Part of a small language model's weights.
Size: 10 layers, width 128, 2 heads of 64, MLP 512 SwiGLU, vocabulary 2048, 3.15M parameters.
Each number is 500 + 40 x the weight over its row's rms, rounded and kept within 0 to 999. Layers, rows and columns count from 0. Numbers have three digits each. The size before them is the row's rms in percent of the matrix's.

# layer 3 MLP up, 512x128, rms 0.264, rows 331-402, columns 0-63
102:483521435492487483508472523449518515580390502572463453523525434551494529473440493536493503444484497482555505459506472458588450496482495471543450507497478517405538489528565459523471529469430493
100:464526527516512503500505476431524475454553474550510651548504485545446518543513555494490488478521524575425445517511504535430541446524516488523499504438523499462490518476456493475480545452439551
100:531482492449431445540486489589523380528540456491566484527539450508544503463454547501435463465622489510473439573490565477504503541509505483501525483427423459458491475542476426511457516500492558
097:489521501448562497483514502440449515581492473524540542506449553485485448600557507488522461581500559434477433466501521486419491518490543489460554488513500531462518512499492498482464609529566542
103:480454490560493548484433503488511519547433514461461511541567516504461484522525537475493491530457529461470540482511537509467540451474475534614486424504556496478509497516464519537539457544442503
106:485371546457456490436534493479492542448483468514489457519507494556540501466439452511482472428452500525487448506478423453542564575494477411495513459482528487477499522527519526516546425497549505
098:440519514464454588510468482489507511466465543441517521527537537471463439509485531493534472538472489445447550455536470491559478496497476485409412537496529486515543485549494496506490558547606587
102:423521464485536515435432494470488454499493461449495491454543552522486494462505556478513522459501495445473519498464515487497558543425497525545479521643526520513489557468462542433509534504517414
104:428494468529506486417518507460534541577577546583533437420497515531490479481505572483441507507519532533464477479521454506496475493502541515541552517502551500523440458559539486511488525555550499
101:462478527483443463474529477449499500517438449506464505538491431569501513482599423478493446548479454445510515470438583450531489561502538427507493537457435487502497453453545514502509468472504476
099:571474475486476512504427493415519479521559466490488526494432446487447494413501566486518478453514469508482579468404498571555433492403540487447463601494525524525469459526489465541524481491488387
106:502442594564534515564426513520517500490493410475485479485482565403453528540551482469481490520493459451451507544496464458477441495458491501433534512554517488482513459477496495473500491527488487
097:531430452471526623442538453432532608438523518491556501505581519509530505521466508467498489503544554393509573493498478402531491497482505530543484501455494551505486457541426545489490465437554501
097:425425476528523448413505527500519554484453439515431458520421475552588528551412475529443484544465481485561482528513463438480433501516494477459536520516488522499449419454465492478479503490523526
103:496537460467496484487506481500597510448477456506480497534547500549503477577515482523552486566560466493477514486493575429559463482508595549443515510479548512514443515507561450547423476538564535
105:470497472491469453557522485546530535485518487428478493516474555482547503468472487521481510513522562482468471561450512569449504541492537505483503572530526491509467475491496504512509454522470532
111:521498535477549600552584501484604559509459458509397517471472507525509492543447481478511507503493531557522479533482524486555454501468413544492473450506449482521509521479501457455531560424453563
103:544548469538561513491478435451491429448524433547514450465500517483476527491533528445499591510487501494474514537528410556530540558516527532519498514435432460497529504509572467523513460498513437
099:537489549551435482478482483445461510525559479531477496508524499515563498508456513519483527437402450532459478477515562465530540500559491425461548427501477488511527479435486464538489570451540505
095:546533537541509553484529458485482417508482529495442525509584535435529477537524533534436580500541437518504523528479580520411479474492485578502531579539551420499515522470484503491544516567547511
098:517449528540496493515540495505523510450490550451564501546520483512454627453493360460499524477496491557521489495464457496409455465524481466549518493484564500524481495479517459540458479505416516
103:476477532541553511494518509550486536530504518484519486502395552556476495457479474467442477508506532492508506470421541494421444505582441457523423505535474581482500496557456484531489519530537517
094:461510483537492494546471562511553512520452538479413518550492503563530555521487507533500455553453488491519500540526576546518549510490466517473511542547437478480456491515562478452503458425497451
106:522535478555571537496476507473476540498520571512488492498532538455439462465468481515488499461540438528486566500464524560538453579423530481485403494560501480511537508507617545465523521619506520
097:561582510461511493490461473533511477476468510542543499509544460583417457511531550541483534529495499489460565471551527423423490537535459482525492498505505482596489513500592532466459531454505442
096:531521524546478412505468525502500467543489498566510511499466505509499379524529518535509487454423520512542522516550497543615459479526528582551486442500516530544559495428504440496524519464517468
099:434522516436501496532516505533491497540511527530488511558462487462488506528503519418510484525490528519536537515513456520589523476437505441476539512455544534523455462495496473552508560519489474
106:483427464499459418502502482423485422468443490514560503416543395492440505463525476541462441502497481498530505408467469508410437522515564435457513525517473558443547491536459495543458506516506534
097:522514533560393519498484491462469506455534523394516490520495493546449445508476418488484478507483508535420543530471497543577508509453406461486510531525556513447530472546507470570557573492530536
100:410539481565535565523501533496489437554470474548525497503543490538484503482522621513482513469516475539501522467533511414535503463467522507405544433511530479467487525506548511511460542487516563
100:512542501500464544441435432518457530583422541452464484539491466463468537487514592501571476520503492592516464548449516550503438508503536552515435527510521501540561542479498566517436487539485543
106:473471511508551456434473521494588470501454485533457536527552431509539470465518486523542504498493543480538507602461518510449470500560501522508537476458531443483565493456465545448444459482573500
101:496527469553523462508419468559459515490514560495573527528471488547537493534553458564457535503501461544491485481481447525502553478510572472427479505498458446460511522467502483462397556526518488
100:499535547500513526485486433464458476474490497422517531475576501440480621475535567550519531599448538518526537534476471531474532497495536528550466469519491476547610561500449442561524415558458522
095:500483420542493497428488464496467510483447485520509514534486520504503542484534489525550460516492540516477521462458478546422513525469446477481506568529499467509480540419532489521443562459496551
097:527563546505459455551469535431453512434573459512547538507501545485624533551476567532579483529488494479517546503427463400458543445497492502484549512522508475484504592516534446455473571476514475
110:483384455548550528552498556449550566548437497428488520518508559559504552459547534583499473541482487486546408514440447444563404484496543482473507452520495514545492511466542480499468566514548598
102:488493567531462562420490510547496506521466514470529461492528526491495506553441538522519454513518506483480525485492497393456430501518427532505518476473480478508500510562439497541509498512544537
092:502506467463592485548521467556526534504568536487496455507451463476492477466535510520581551532508518494556547512445522512481438539492463492510443473471500454498495454556532485475450464517474574
098:489448555499540542564535468513575494539519473470542473532512547493552504502509435536547506470399501461551530526543499464505581451534476475477471501572529502491518452479534529492499489492457537
096:518521494535490505462531498517580489549477456568529361487495535510514482432531476456505472441504534497446499509499494551551533496491476502501486475479409461562495453525567435519578530544442438
098:507535476492469476567496468455490490457531518438534551464549477531531567473437491457502513510573527473590465539493542485583451541474524519486477507526486534554456504580475447454470472515500425
105:469470568500492453466507531504588492539517576514528464476472534549507498466485526455549397456510487479554448493481497491502530472460484523480395401484506469497473458467467462558432481491545489
089:573521479475479457529523510490487520465450563485504507542548620439528592464468588438525459517450454491527499506469518503546459499500497438445491491474433426445496492501484500503525508525514434
103:513474480554600545476486493493577615481455460573454512531519484534505507449518495503527564481480527421528511571549498591436413496498512503524451515502457558587434476539465487582498575468454489
101:435479486585434494560527482499476522484409481473504465408482522507502534535498534431508506440460421426560514531513474539496465535546514472452481512578504470484578495524507472569515493544479456
110:547522540499487453468493495455509497518541517413516501522509533470465511568524518513534516523456498532427560505459567532423439517539558517528543496496534480517508503463514503537527444460460517
097:566441576500548499580500459480467463477476541510450419425564502510497532514561477510512485406473518510490523468501471530517498536546514521447593507455538556525488472471462495544555541472424465
106:533452536496535516523485466528504539480451475615576501439402523408497483450490501469484512438555489471461562494475571491452502478482469481503473513547574475485459497502571517553489474512521495
087:509455465480530505566469562403507515546493481496451562478536496481544521515452467579558483504503479492477493462530505506519518500571518470513500562504550443475548569535484516532540474497474473
101:503454513503444623576533526501456544526508497486519504474467519537520485507542486517448486514442548503492465436553513536458549543547513531477483553520484493516571457485461470530597512493492526
094:513445503487440587474523547493523526441445530409496579536489427504552424508630498492488468473484442434466497500476447534507536482555520514535507506541510550479508462492501426532464517491474543
099:472548560456463588512516485568489526518477497592488508507464460428520503517519484484535557491530441548516485512441527549496449540461539446502526499511510370502551482491517410554510492466516526
098:482495519481490502476453464499478549487565501476516530450432555503548497603448511493515490477592440472436518456501536526409520468449491577460568526464483511560452526408519503508515509451517519
098:452459566494517472511457506507475448430444520469526434444502520470478519497505438466491439530516465500519432586463511507438523431500536483505540507566547552479508512481556530538389516499536463
101:568503498515534529514429513492459510503486525536516493504478480506578484458475520534485514513426489497487568500496499551600452485572432488499461433478501516568523508447468538562488475471541490
101:400548552512506496436540510640480546531530563488463520548472597476519482574506514498497537474544483592517503547500520512493486464539480492457520566551455552456512493507394467526599588508512525
093:493474488474530502509548537504488552529466422384542558458507492537463524492544485484505395492502504445489466511479463499512504582513519438488593515531500466496533538499519464462570502468506398
097:495484438485492523501503487453479494515526498550482501512476472475471480480470618496427520463487551578456509486426462472507527498500422540399447495479547512460503527558468521419417557529496573
112:571513544453554480540497491549505536496550490578494512500519637468500486525454531495558588448540434476554517517538452535512483470523534482557461421474487486509507521469474453440442468454464487
093:526473456517575455487485553557450467460504482465465567507499511543547526560474488447519548499502529503545493554515491541464555462514432540500525473511452517564513475520495426504501461518505550
098:553399471507500496479506504500529427453494495603481499475500487463480505515524559481552506473480534459422488488467542580544500490460534475453493472493482527599548519473556476492454514519493444
095:429551515482556503512569468524525472511558453531476551521491583464562450510460472532421523455524520429502557541514476449473536501526505534496481485446499478495487503451493496450571464480425573
100:444502561537543490462489523506459516517519526560443518507548506507523516454528459499494501494404503468562513489450587479503515531445498439449566482515491473518499468509486530458594501435422508
102:428514520482489443561473476488535566527467522560518535519533496490483405481513512543542544417480512487608526434537489573521432527489474464467511501452544423481460528526429497460605496507437527
096:398516551532581490537472566517494511517519459472477497565552537528449464493500487539583504445562530482539526494501531476551472473490512410520476535541485482552504545459486540554472463495512516
093:520428500559520471547488515534382379486503466573500412543534516504450530443530506483488512579507515537500460532480475513557512520501438550509540503514400484506538558510533511511515431538462536
097:553436558557451496550503423540469408459405444530532450507551455532504524504488492512454467585460452580434446494453523523418484527509521479521442511451475410504550491488476468537504469532517476
104:467540410484516486471514505582534481475498449484431500484540477573518485517488487475462518493536539493586514488507518493527516453510468526473476509489474492472518391507534451485513493483546425
098:482530547531468574509525464485513489558510524447498469454537529503536611522564545538504551519435532516491543530500425509559463516499501489481533558524474544491546489472505411558464510429581562
100:555536494547537524503464454513548467460451557518548545548535477531483501517536519453481535563519508534589614448466498523448537495515528519526440487453509578456486470512468463484539557488465497
110:534530466471449494479471539439534460478493499502497521576514561459472477483512466534524481492508483590574539515501403457532516504514485525469498483471417551433525540500517469537527500494486493
# layer 3 MLP down (transposed), 512x128, rms 0.248, rows 331-401, columns 0-63
099:456533492487476557470501519408497501491568524499467548478516546587458546516520543455512549488457472570422525542464568557406488530509523493380497511480511509517562482481530536547417523491505516
103:510446516438546497526544447489455474507467432502447493504542511440548544528483452426452465574534562461461452549499516504452542436506513472577556527504600524533511532562496484420478504511465504
099:507512506533481538477520555462489480434493521486524563439515506456466561464522519504533471473451434493500525426497484463499555414512552498527505560509551511548415470517474532563501528494445488
092:479475495543469493478505574511572446467546534507481473470541590516543524535443558562436524515557524529478424520506474545464481565563491472464512445473512506437520530545501522516443467550500455
103:513533450448475545498573499514478495495598482488516489528509412436521565455500515509471539516494477473445467524450408524488503556528503479511503492444414514517455508540489541488501484495518459
102:488518475452476476565490469514476536518448429493570508476547499462488526512462471528473497446480476438448536508458439542442518380468523496490433537456488547485434485536550542447552552567496482
109:522498490448661466477489506505509536498531517561467506466502511513481464497449507462433482462542535535525515509461504543522493575510491528541514399514535535471454501507455474507491516633500492
096:482484454499510470513557483504560562506465559575416438550511535485532625429440444522506540523516486432520465476473515484555480512532496520505507472519528456514511450468532488483499495370508523
109:451493524488521452506538503562549404510605447498500504468464562509485449447512566467527468487493505427510549538541535459417477586559505409520510480482488498471489451461443486487495460437486495
106:494558479477572548541523521444487506557528517548490512423550503487445485502488461453481504476508455501471454498481479599508476532509558535514493490547473494467485504506473503494467511533482470
104:424467556525477505466557516488558497552498445546547482546518474482518544512486501507470555481473519514506451515553552427433546448518498492559514512483525515488532499536566529439532452467567489
107:495454484544548535458475557503443495515552503477513472425495511412536451463528539512412542509559553518505507476528519440521480407543428491459535486574480502545512520556516471508579533485568530
093:414515442486542461485516567469534536506528516465541497501495473400548513509469482463551468507490564496466459500419403466472418474501456521488517538515523471455498516519494494432522440567520543
098:522468433445469566515495536538503481506474453495494501457459426520507497464466539457534459509499512470471499513552539448512499515554523481474513516505489553554490477550477420506561482556437552
106:459494477564432534461489594538535534473512551491503468487472555459534484495490593574490533485458547513506544432424416379492524386454493546493452497484479569461523486515522455509433505459449487
105:471550523578508510459517467508482461508467448548504589519535470550505502460458537457438451531485494515574508453551482389495531450476461522512521435522466533428509499506469481464525463454505492
112:505510366485513503452591485474491488494471499591492481476482488530510464458464532519466411521562532426546378495524577512476507493457563546477451447504502525531477514468493581463528524471526476
104:465534495619478476495431431493393502536518462484494485545532516447498452514467464506550459565488543486424517597492469444475530490498543465528473568469494507540555533467472487561479508531488483
106:478450519511506541478480495538468487546507480500444474453484463548501436446558478458515516493528554581524462420427496575486506542590444513458462541465566506527529462526492572534537481527492399
088:486444495507592463459502481501507509479501489546506476509518444469523496538520488408517525464507524569507478569458448540499516363519521492429508393464524547493525509498478561420423500509447528
101:527503536401557491588556486517456527512542479500557451510453454511507426482515570473473505470572490500505452567584486472527417475533500473493526511524510525557484435524527531451551525459548525
109:494429519441433424551479486488515495425514460563493507445541557475487506542464532486525447492453536501473530535508462536515568507520539481489561469498536522500583445411558480460546489533499443
093:443521427523560529506548452456496537570485506541545519505505510579537505556537475573460381545505531548492456519420542445519479439475466465459491505480530479508536470503458478490413453449439536
109:485517534536498532435497547462566526518450425535482514454480452517567399532469461449456480499493450498528541520519551499447486483448499570482514514531516460563599511496540415529481473501479516
094:500567503532502505480555599516519499512508481540523484512405555582520484434475499517461466479417523549507535451509493504534429608521507486557522529510422571526473549492500483489509466439538430
101:452426472519497540453505451455488525468466574507467493489434553531548500492446505596431490494419500571479465482461482576478451542548514503467532548491503498520461521483454505496552499423414440
097:490530506530501568466479536495483510490507610566513551493536530534530486604497524501417479478478512506534456468530472460502466493530489564526467462575450472509497497495512501464450489424523541
104:442469476573473477482573436466518545468482536521519543490418468508514481509453582480459486483516554484483574475548511486523460508431606544526479473526517469503585468547511516485442468503490493
102:529470504564469565487543453513494536492509525529547520483502523511508546519557470529524484456537463498514508454492466525583526710466528546456514559451594444479490467461587473535532517514525496
094:473498439538482534497513507482501493459457432448492480547479510562491488500536508557539502473572569497545507451554432469505482435473440457493547452519510504476525440496487440497534529479513565
101:473492477541431456494510534523533540486409465520518480520505496440446474455520540512489535486484517432502531473553498494563503347478507507438490473528494525472501444505467398529485510465541477
106:522516517491500467502548616523467529542557491504515485494515558463529496526438471564420395508531511547538508541521494460494545475486505528454495470535467476486509540503473505439433496541517533
097:443502503506471530510566585461467498467511514516417491435530481546418497467538521469554504515518422490491510532517487540481540580541431542550511507486463496486515455480506439438476451551488493
100:480484467433493491506588542473501501546534556480507424483446570511485465521509463492462471462573566508547524483502468510515444534598504453535519564432472535489402480512537536529517554470536419
104:459522499512456502416436471471604482503574504488503499538438488454508456485534558526500561560442475456511453575493514488568474479526461474555504448468478478538527460447507507573433510509483547
101:515515506521498501528473495487499476507502541538414504500471477518487469479462511492464509488538459549408530491496592530520420520510507585463463535559520515565435453503445434494484542494500486
105:455493484455447571508519522531516495492441543505468546481446442534531527557481512401481551426497513527485585535528482465530522412539452539491544549562450456506410500511532501596496425516467440
105:476498486545463483499572455473451448500556568558415594505533516585479540522553550532462503519517526558531469435552478548540456589547542466523477463481562503450494511461522517455535474537491539
095:566538489510536473495473505390498503501501458464530515477469514494467518527512483464541575465465422522512531565435541547494477472490509571532488530432463498480554513540515550492436535526494582
100:574450488517467445485455524533367506529542506450568559473478456488509559469497486458487440489617480547510487524447502443382517534502509527520577487505537530552475545566474553526492541545542425
102:486422480531456473514542405512515480521464484488466515505480514383514484482514471487507548483486429482498566455544562458511517523466532495478464519518523520486512488558494539510543504511497506
096:443546523513506453524504547537568483463450465465452558514490490453557479505531549451458538518503466498469481533522542488427553587514500462449499489482454455496538483527479472588452527483442501
096:527470495493479528476545516493515506468550417529541589468459469519438574484453455482478548487434549488544432455510544511432448323467496485520488480485476479552486502529557475482486499455527533
088:401506502425519563482563524508516557592494447511479498441477484496485472488518470532488507534547409504494485436479509512427479486503465537582491485526563518506470505549532496462497513452487501
100:482515461468411479525549485434506491573574548476480536507444522507526499519531583526451454464582471576497423433527533468469594563617537601509485519538536474488504449478579532446520467561478480
093:495504488430532544517492483481500452454533519526458477491484503425493505451508547537495435525460481540512453470485545499478411484508484481416516532482508465537533460542542545539453447561518457
106:515477537541549535488495623491521437501536507524571546475516501442408516509476466430543473418493496536502478454465530507475473373534525511509586502519515496489539497501443489514589491514506481
098:449455466547484513559425591463507488512514478521475533426522451477481581463499514503482479468512532464483476514488415415493501526493473479531545518544477634436491445562437445456517500462447432
104:394425530489500413523527495452496483498538525398501515489425496499555488456537478436499445506511440506509538516519497448492588478499491481501450450527478428498506490517469483553551474520499511
087:535567471517506535473488485482502517451590507552503491453501519408473499522502466518554503590484594538566517476521530508454465521548492544574512549461513528494456527503498481551442494524473511
099:494449495573505557523462375528533439486487482518448520530487529534512496468468395531477490511533480477586530530556501466477434473513441525499493451503460531483553476516469438531474432461494506
097:571478494541463466478490506510485469508484532433572482517558459461529486434527472518510552489563555433521563473419517489492520544525486505489540503521506569445566526525456487470503496504435458
099:466537532488425521542497524494554515463490544555394495516508434530481535554462437502509518462502524532552518522537526467563551425408555552453518531556538489495489429470500518571527516538492551
099:442509517434580508447458467501516510520503473424485511485576479453495435532542507404506458550460506554497513591574515479548452522570463527492478501525459433495549500449494471512493488499558431
098:468485538514501467554444602523541512519503547481454493475560528447437529509532531532449441486517497493520505482455488571486514480510567492525475505533484516452523521575491416565490499473544482
102:478508464541536489545546425507556563502457485537519492441446542522537492493484530467436521514548517488555490570510529582493513534422428522582464523529534410473449536467446471495492493567540538
107:476446510446467504452537559498442520572519565523483529478579484519529448467460467474481511429514456498595536499495533471583539463464450464535538495504466480464479577530489534503483504551489461
094:496598494540530434452516518529533512468518493436534514455508522468525505510485527460412488473490538465494496544527449458529489459488435540444418469596471522572450498537478548478539571515542546
096:479513476471448441561501457531497517501477570529481491537593552513519565539489463465542512562501457426484451520497540581450558553463519449487481463501519432453535530515451447472549529496530543
103:428485502515445540433614617532507460468502507418479543505512494532520512477547448515521410483427513466465519517468508496489521598493506515450556564501505455488508490527513527540522538509508522
093:527434475577375478481527415532538498478542478458446461566555524541466447447498575493554542473428513483543556524457512529542545516522546498514517475539542471508471536435471444563454447478492516
100:558514459511458488503570451510495491531568486485476487544577489483477553543505498489474546515420540481544480481532538445414498575536526473534495486447497525523508502409493533566488483482523507
088:488498522523563484481449477448541437524491478425417479483514536441511534500511520579507505527507474474455492459519528477522492552554482475509500495465529475577456449536475540469590476424545577
104:482545527480499504531481458419545477504508519526539498471497478491518417439618479470540476541471469576524475473507549433465514535510569532418564505504585521526493531559491498475453534505488526
108:494524530461503461531516506467445535544541430466505488482518434485502467437508512460531520502463513526491452537479493418504558408519523565525465447487511433525462476498558538532526551525500450
096:502504506539495524494528502527516588545605492411448488526578500540482498419504454489500505476518576483533500450427459516550523371518505425494507543443533448467460539511468539526487508458518493
096:529475497518509526606542548516473496475520476506501509522506543478533497520522506496546494518428552493559464546540443536497482497466586497521485489499497513473487516513547457514532429575566475
096:504514567564436548516478421544516427392469481519579496480490435526475523501510477597470437501572510477490493462438484524444463556493495533452514552487502508502491496486447540499553515521481496
103:477473525501487522553448556536560523456517494456454492565478462556528501534460485474531489512482518503435435558524567482487437495529483477570451468424475451455432550461518502506550514523478501
098:477540554500502479513540394485483449514472478495516403509528456569490536524489490488541536568438549540492467452502483551490420558507459490532525476441512576503519508555541458453412575466543435
098:525541523448507493515469573464439527556463521527587472530547412467485479449555501504520486431575526492521526514494547549470489494436478531387461539479471509562419530499462639474523452503473529
# layer 3 MLP gate, 512x128, rms 0.275, rows 332-402, columns 0-63
099:413410498552494500453510460521452561492491447463493500542459453463520478495529528453469477578445471487474526433476526460511483537476529490563550512509504475472463502469514451535565535497523491
099:509468518478402476549490457550572526509565444493490483517502461546503505515438502531491469507553517518512454541453486461492463499508491537490470516466479379478579489507479428430483517511497504
091:518506467482512541532545506517555496445490477484426501497565563463513598440486487457509599508518535549547445554445450508467408507501573519553435426523462505500493517444492509457520505468453511
096:520510544545480567517581512538496457478517513555503520465489488506592577506514486497503461496530467472557480524485491565558506515531482463532585480461557525419421486537440521514467524473475498
107:492498602518471488569525477550515447502476513516500457527512553477489468468489441519511491463481460498486461537504546464542593562479489498480461507458440538442483551569490469489489522475454534
103:475479478503476571456489455541490516499500499508501549473507592541550567488556469486568487483527485520535533478485582557483488501522489456524526550470562505473553504580527529572472507482501537
099:440535476497472533502504447529569480434476495511570425515432468471486468541477496461480469525500411475550441467513513556535508444553488478474525464493565499494486494506464509445510495546504490
102:445405569520492542485498484460499468406509430472425478518517463516538526488438485487550513515579548479486498512526536500507491503514446525506464549524503469426518454505485509427558484554570473
101:492461459516548552491398470521575534522498517540505550588450546485491523535514477515464505531527487522463510562509547551488464465488485426522443472511497421502536476578525546517558503443534507
094:532469509454474505535521503488578502513452430483558464511449481521487503512495512479521544490486528551573483521480561528559551493579466539495522486573534487478592551434473469433449488469522469
095:561436511461501554521528525532489465441578523500473482444455482535500391603516520491505489515509547559411574526477488559464555499502512474563487493509456579490465529495532496506499583482465584
094:469496582512479484480462494533528447513504517490456541498467536417404439491507527486456523429499616522518517508515491560483473538514539460500510450443525546484463510567517540503490500495489501
093:395510517428600505466504510544459408545530509473527473566530543578500517583449427457470543478478528608487516510485558431496509535500498504462570547519523461493484547505526518549459568463488500
101:497492495485581514516540506491479490577526539491477549475494443525534542485479547501491510490518498527415484527508455549492488605536463522503465506444509519484466516519539464451461473535451518
100:444477525531476493499471472476532443533451500449572481480555493470495485446560561619500552511489523521505538532545498466461530526499557453435465498535500503462516514453512574526524503465420453
112:473528476590495510480519529486504528491504519519569530530507488440439509392485475562437453530529481436430499463519515481437471562508512513521428490495506522399503546494555455498460467581521548
098:412469473525477455531576551518479499523502490507570480521431481478518484525525478560534517534480566550484505481467493498565558485543509543547411429534481551534506504532562460520507427572474509
104:497498481512539453547563539534583523474475522446436472483487530543469472514499528524577571584500445522498468513468443464484523491502511456551410457519526432517498489550545459483498431532487519
102:500506539505535578537526566525462420505446444484476501504436453527497500566533532457498510544525484526477479495448544532419563489518473525469467519597511439564515429547508506418492526545487447
102:479470495518516522509518492492489447523451487466542421467532447525497516483502429527514510428580488534446527458530494489508548483502489496515531474463474533475545482484498492596480458472459473
107:442526504489567534462486509436496485489523485493438522477513524493535507502498505512468578514463459457476482599530532469538448507512483544442497518590461499483447532530540518489475483432436505
097:454511454506602546524567473517466516550481515494481548525450449557555458591437528484526496514478485501468433566499499492543497501464494489451501559504518493551518411620494447469473490465507485
104:525451453505548509459507501402518479516537462517507485518510540470601434523495475505508570500450537462558538486471531528549406524427525471532512512426447465528521500531516505490473451417482526
094:470495538516513539527501483514492533509467493563462422487534464537477462521414488415489516488465527512493454484499502546491547470479465440501486507480539530502480528501549492638520520509480547
094:557455495507483489517448526491552475563507462550569562499564525461485515524510540576489470517531432516526469492484478526540539592573507477524522417493473547477474461490514473455486451519480542
103:549480511523446456456522520566489461511504505550478514529538506531531532499559439578453505452496577507483471430537515536496486501523546535528510466499528499404455548432583506511511508504459544
102:530441453450531503520443551459511575491506487492536453438415409538556471451593501481504509556510473510526514445438566487557524477464495443509468496544482433501474542593450561531430497514448528
095:462515470462544464493549499515464543498505443470445498448495485398468584559536478486518483536487533473459469424467525510524483452500431459529433451527485468532440550549459443483523506565504587
102:527508460588523563503524515514514520535525458526521461569473461513438460430502606498503483577458488507455455474528514449488501481435484472504514479484420526512531495506435512478413547523508484
103:496494494463483453525567520528552535487458493502391581500518488432542522520482522505494487451463563538557472495467567469493469515527584553563522485524466496500550474456495507515516531485463511
105:430455545528488484561488513478553532535487529481506545534488548470590515584479454469406505493475510491442488481437515470450535583487518450462531562513486534556463511490525495503501465488516505
094:521560540459495510501555533483520516482455432509533561451547456467531489521556547475508533533563479406561445528489519479500542486498470552606496444567465520465508454479509494480515473520455491
100:437499475512400502472489517457513518529545518463467417506432563554529552507569499526548476468544463507560506526503458467506468526479488468478568521520468499502541503485518457495539546503556421
106:511447508528538524437487470477553474536470495507487470499514527491600552542550461463575430477473510453637474545556511549486491499492556446511550630512485473488593476540458511565463471471490486
101:496456470490488549510452517472537451517442486528465444501578422497495417470519479520495509465497484482484478579537540504519460526642442434492523476477495521556523554522519505558493513578441501
100:507450537515471496512468472548553564499549471462467473448484418501458492537432483481603503506493465443441463485522440567504529506513447559493506402503469505467564488482420522518492502508508470
102:562471478584568443434539488562501530546463423511497461571572558466537489483485553473493480437523493543483524583502471466494458509452473472456511452498492513488439488533476556527487528475548450
097:506486549476482481460508483517519476508444451501450496473540530560448454553526483439581502527436411457549529519624523508540536516560506530487517543415482562529496452579536499477503460512528485
100:507597468527496463453522527510480436529467472482531558499476474534473487481453455548462524586436458454505540410481464434538506561459507557542499470459464392485484481464467553459511489502553518
094:553540466531538454488509496524524404428494467503516474465552564511530478541459554533524504481521489490458505499542514423529543488484471549533541488541434533563515509414491457489547413529547473
098:404494472485573463433463484554503420520525478549435510479497537517533525511571515519604494512407491491461403516585509482467580500530462479553533473478477477502536533514501500443500586490490552
117:456496505519517490486503564472558478538506500487488502503467490526610513478522541511535437487482522544508488559549500501508562522500491557376428485493501474522499487456521526534404541479471521
084:479515523573554544555512443552525487515530524503461517482459512468494503554473406516467563540469456556564484556486550567483485516504732514464485515502482493516566480444494512478517526510498471
102:542534475498443524453499509461486544521537523465570544485532547422518535579427560490466513524495452561484537564499541408461507511549584526472574503527534511418501470481485516508488512509567526
100:513502476539523468482520530519457498467496494494496496450443534527489554519530451424453625557481402490531462543549488550523468502501511460500498483502495511524540487445461514497519484513557522
106:564517466487463487525590535452507513448502412521523504492511565501531520456511519519510525449493468417467497504483516491514510509528485525501494467577501546565541559480521510440533442516468461
096:481504439520443487485523499506551527505589524477436569611537496499496527504492522453493481561500623525497469514539546523531492494533524480518494507448424480541418478607467437516484445430473480
108:543492482480547519516522466489440490427594495479567535507469509437553529545536508516483427545472493526440519599438491502480503517460491474472530404577466540474480468527453459475508449537555481
092:501550519505508545457514523479479517563518522460401636496525513453500594454457447455575430516488525498513542496471460516423438495493501524494518516501494524450466512527413487532415507535568501
098:553495464501495519537487542499501489420515494509513639489416508510513494499474377491523552453432498416463467521541459532477456534551522513510538496458508516521443444510517435498528465556512466
089:441550528564494512512401480424491526505576521523488494495480489485548530505450520504420412542434487535526556526611435495494452547505560402555493492504506408461548472531542518503508464516543496
101:584511470488534456438483504506500528581536509579392562538490511518542491480487528531600502484516556449474467493509493567528412461475534486533522572478586489529514522509466455500487482471505495
107:475491488476551471461540536561487481446479541501492489451466498522513457537523494547461460457485553463488478595463484433527422509506473503486546469474459470487519550514500429547482527506512507
104:491479424518510543461473508492449540524538419537553545504482421467482439398414478493480480559425559491496434480537504465503449567456442433429503511417507487442524529498480519394495535493459528
101:441551461547482519501538505493527466450471550491492455551521506490488578457553453502554458470518538510518534520475548515547475588469452458537440467475445480493489456510550526515492467551528512
107:573525502571532535554437438445485534449562516493505550466450484463488520508477511581537443528474479481550456421514523477497509509538577529524507470436442500588521489451515507420496456500525524
097:538520485531572476492484506442521431480486468449579556517565547479468523543491512488396460458531582529506503503535475487488516467487431428470503491456452424441514592466448442498510515515551551
098:536515459481488481534576487524534415542499580506513461533469517532524500596536473420567594443543522535513462536584510552522515463515454448508461477568512460487549430520521519483521515516498513
108:479477505539532539480532485470529499427531464469513485541479445500514505466556457592518474515448527459475510572469511405471488485467472472407503548486488492515558494555534509528566550544505548
100:522519474531514517534532527475468489480572551434501584518555511526543602516507513468544580499477534474577526486565503450531519478512505521504511558499604461540539499474462484534524357533531553
097:547465550460530496541494470480459480465563462499489445465508569542487547470545523519446609528521502523499561507540511533520476544495567488560550490518488515568511523497484520480486483488552572
092:556481466530505528485429554456480552531478574536493428515502538508454503527538582504477508503453485558510379510545485478553435467452490564488513486465544432486573478598501507443458497566514449
095:457520516507500510474414480519489534530434502453362550544442447456495523548436492482496516477497494503524543485490495541448474511423482495522495463488451483488481545453514546486440489469549551
096:505494491478459513526539492548520492554452468463541553522505544449529522519483482454542430571458503575572435491489486517470537498487518552604554529441442497573558570494490480510491432453519526
098:458464538572546512489504468509513525532490476534491501484483484522531528474471481511510500430474543497550528522532586439577606425505579452528491532526494530529513526431528437569457560565558542
091:569522464478538623510507484426485489471578508535518521518425497484493522488478535498473508465522494523466432481462530582505522526484481478498530514502570465542478532565460479474525534538520514
097:492433501553443465530578507522472413453487485531493496460558447560494530444487548501478519482557519464463510522447464455479485577409411475445513463466522454486538532563508512517430512506483538
101:488506519545521568548555452471473483454573494520502532501545545496518535495477492514520474461471510510425506558453492471512534494483581576593536507518517537507515598481458479502484438478489531
095:477564535493526506471441477533494357455543539449512471535557487477555558492486493434520467529488542532479523489519507512438432547501536455497495518465463566531519515585555492585410505493511514
098:500428493573465503509415509584467511477517512488420497476551403492508535558469542457518528551483470536512568516454483452526484490470511450471473439496511493509525417403519553508535501508476502
108:469372465484507486533537483566557467498520539491527440449497477490543489501465546474478462458500431448477459493551558498597560461512502520519524540452505426488436493518502510525538419480476546